config.toml
n_layer = 16
d_model = 160
n_head = 5
n_kv_head = 5
head_dim = 32
d_mlp = 512
vocab_size = 8081
activation = "swiglu"
norm = "rmsnorm"
norm_place = "out"
norm_eps = 1e-05
positions = "rope"
rope_base = 10000.0
rope_fraction = 1.0
qk_norm = true
attn_scale = 0.247
bias = "none"
tie_embeddings = "early"
parallel_block = false
extras = ["local attention windows", "value embeddings", "short convolutions"]
init = "normal"
init_std_qkv = 0.0506
init_std_o = 0.00895
init_std_up = 0.0506
init_std_down = 0.00895
optimizer = "muon"
lr = 0.00941
lr_mult_o = 1.5
lr_mult_down = 2.0
beta1 = 0.93
lr_head = 0.00393
warmup_steps = 29
schedule = "wsd"
decay_fraction = 0.822
decay_shape = "sqrt"
final_lr_fraction = 0.0
batch_tokens = [8192, 16384, 24576]
seq_len = 1024
doc_mask = true
train_tokens = 146400000
steps = 9360
dataset = "wikipedia_en"
Each number is 128 + 32 x the weight over its row's rms, rounded and kept within 0 to 255. Layers, rows and columns count from 0. Numbers have three digits each. The size before them is the row's rms in percent of the matrix's.

# layer 10 attention value, 160x160, rms 0.27, rows 157-159, columns 120-159
087:094132133195132145133114073096104122126087124119137107144131138068145103084124121134121136128143189154087126127147165162
099:127088177121106127158129121066127117097098133114130106181119088084089103137119134121059060120099117115130074138102133130
089:147130114091116154136130112137144146119146065133147133128146169062141077141104097124162163142112148143096092156142080147
# layer 10 attention output (transposed), 160x160, rms 0.308, rows 157-159, columns 120-159
096:144054142072114105106108149141086157132171151075079162141074164122140136117139104171086156086193110178136095143123094120
097:132138134124159118086166118102092106107159128114147105083097131177072098107193133109110154176096159124087172115128137129
100:128181138134093142111100122069128163112187146104115167191127091074118121129151143079131136142092103153128188097098174159
# layer 10 MLP gate, 512x160, rms 0.252, rows 0-20, columns 120-159
110:128128076133176118130090092235136080145145096143142100092161136064119146125154134130148139080130167107114158100152109120
122:147140125163090059118127106159108124152104116185123154123111162081175124158162156151151105157160118134144130123118166129
053:110125102177167153101060101087132088188163127135119174178117120156177211131112166106141096149130141133138082103086122099
092:125117146095117170152104136115081059103113134070126097173106131183053108083137120126141080120125165075160141079154150188
095:199118113127141060095130112189107136169117125175065157110125120113150132101075172123091059002110092143123152113155112158
123:123122117125163113154133123119109145122134088172103129156099068147087086096130154196086135130178184142109192175149176129
074:127128075123125153084160123163178093156093132126099123121134169117203138132134169155173130119149094101148090145130127152
128:126171149150114138155105115138138157074192128157092165099115184175076105121101107126120157192181162049093092130149197103
119:129164118176162111106172190118160127178132095147127094103149153135148149120106133125165090154147139110063223130133169132
110:132132170105130144175084148098115111122151151138129126099069120088156099126092087168166116121113111143134154124139104115
098:109122204115128108093185122156122120058101145153172122120144116109154150103085075090105117155164085152111148139141095075
087:097161124151075139099139121119084103161127095167172103166145105178175110058178126101085125136182136174098143114148120099
099:192083113165193109153067068115122106067181140129103150135117125132079155141099086153113098145141105159104079163148150141
046:121182134119126150084136123182136149098127150168115137188156107176135165091106150080089113157077119171117088155116186068
118:058098102137136110123122084050204109159127173166164147114204116142122169085188152104157127129124162145097085125204129156
079:172137127094158079146135149127132105110065108075109100137110174131183124094120138108117080098120135120099151161101087081
084:121123164093120172109154170053121104125113182103138101115162101112139147068111119090202124107126180153082122133129071122
089:198158101154137106140180181051114140113110111092088120129075137148130149142131120119098074153122187183132136139159141118
101:131106108130122111140163144098120107095118099131049144142085111096138151126122136099140100154138127130191113164050117158
060:152194119154087139177074131095116110064160130137127105159117096120105140153085069130129137179108153080139144090130140105
040:177186140091114103195173135135097128147153060164128137214153169150109060104091123148190136148155148127158118082124074173
# layer 10 MLP up, 512x160, rms 0.244, rows 0-20, columns 120-159
119:152165114150104195139197112080128126128134155110115118170116116130169072145133149157103164115134124168129109103157137149
136:152151156121162115154149103154075116137186144125150117134144143179208160096113066116143107117100140174091140143148160176
050:104195151127153141144128096105201090114152183124175145155207154134154132063119127102120139144137138106180130093157195116
109:154093144115165158169130103101098099125106099166081103121109127193086163097174140120115097121070176108100083146036159164
091:088123176044144133149106057140116177153145165122122113105126161113099131123118115161160111147116142143133106081131095072
118:118156100152181137145176119104133116121137108071137106129107149140137146118206108118210138116080183151141175129127121189
091:099077075129193175112133140142139156089114096093112065147127139111147122067163202118122108138148063133094115134152082120
124:130110083127122132137105163092097099187065129094093139110183112135078139140143170143122125095115121142145136180109153178
111:147116168148132133099118157120153131167184162172105150080122123104081102086152139104133115117143169060177157105161121115
109:121102164172147139146156142085139132103112125106152173135127073133032107159114054088160125155071166126152140100107103140
078:134136120148083089161080157147142134093119107130091165136121126205163147128144240139169150100151140123163126158142168117
071:072146104123103131132183153138100097165111135129115124170146083161128109033163095111079124171111125154167133103185172105
100:157078118177097116095085133129126141077163138176080156122113166147111165060072057097157070139172124132119078101163142129
040:108144159112082147130115177156131157111122180147144121162113134160121165084146128078136135118110109176070088171087142107
116:195137129124143158128101091135119150142112169098141101143169162171142141142152132106133132124117137151045191159110131053
081:158113143066108089151098114119097050132153166113117090187101168125173166110116113110099119117161142109109180095158139095
096:140130110090140160081140166061098093103103121143090103118167087156196178126108131116136103153130139122148055148119047093
077:150142092149148089091157170089122151136066144179137124170172141178092108059146105113104130134110152168082133119120139088
114:119160121037149131128088064096133167171175126091157170078167193173139118159124123172182140160072079158090147142205146151
051:136087138115162083088163139140182127178107127138163181087169148127167149095146160130115151092149131158115125149118137130
037:111125074158128158130114132097093127133087184147145112054113080111144203109141082101088116110105153129119139173166181138
# layer 10 MLP down (transposed), 512x160, rms 0.144, rows 0-19, columns 120-159
112:075142181153119053072128184194125120175117131144170119091101127183211136095107081113162080141083165141126152139080112162
135:117124122200114122142166160118104160100250186150126141156088111114191185125169072176177146130111108061141125129156142162
057:110112122129171083146161174093097116131147120096184115116126162080123162084094154148151144138119072123151099140130143107
103:071213142135084125092091101080096139090119091132146153155135128107094145137160087147177188110135123121140140119130121131
095:116161160127045071134161126117186160115110134082097171165130130123125170109136145106153102115113114083104126100183114123
110:116169133076111081135124088149098168135147138119165156159160073082141127140113091124142164145111082153095027075139164138
084:190183107071091144110211144173131159149130140150077145120128102107157055136088174112112133127139125163185070180167141121
124:114116081170095128085157147108129136181129178120133121106081132119179114168093138135072182165149146129070084124121176121
112:092195163132142137060200180125111128142156088105184144189173167134153090112104176143118170079082057128141159106148138073
106:119116123124185111133109137188143106093124120121167100128159122108200143132101146136133106162119153101135105092124129124
101:132090119147210135125137118135167127106115133094035115162134123138118101200135168159070109127093213058159105114103128138
099:138119146051089139082098108154117130132148105182098135137116127147139054123124111180127153120086077122168141144124081129
114:164116156163136176206126121121146105124126137103114082085132123127156138085106090130110113149103115147112108087169105154
048:118071153139118062106121127114110110135109139134107162122066129113122124208161165177147114166150133182121133127178122131
109:074121102132130118123107116140151135104095102116151085056105132104074116115114179150114166122171076137172061158129115180
090:150158162192059128099152155055131092099154117124078151076158139154106143140113201061175127075161135114129056138086122125
100:147165129104130090122169128104134205159167105111102145163141190159144169048156101141153125137108146073173116092168231154
095:127103133090086148154142101123149121096206103165124126169119146152187102096153132170135150111127163052147142149092130126
110:088117194166070113095205155139131099109088098144130066189151129138099166129086108106128103141191101168126162162115099125
067:154166134117087151141066112113132151141110203196124096160197143052119102126128104106122106138128122167137101130071117152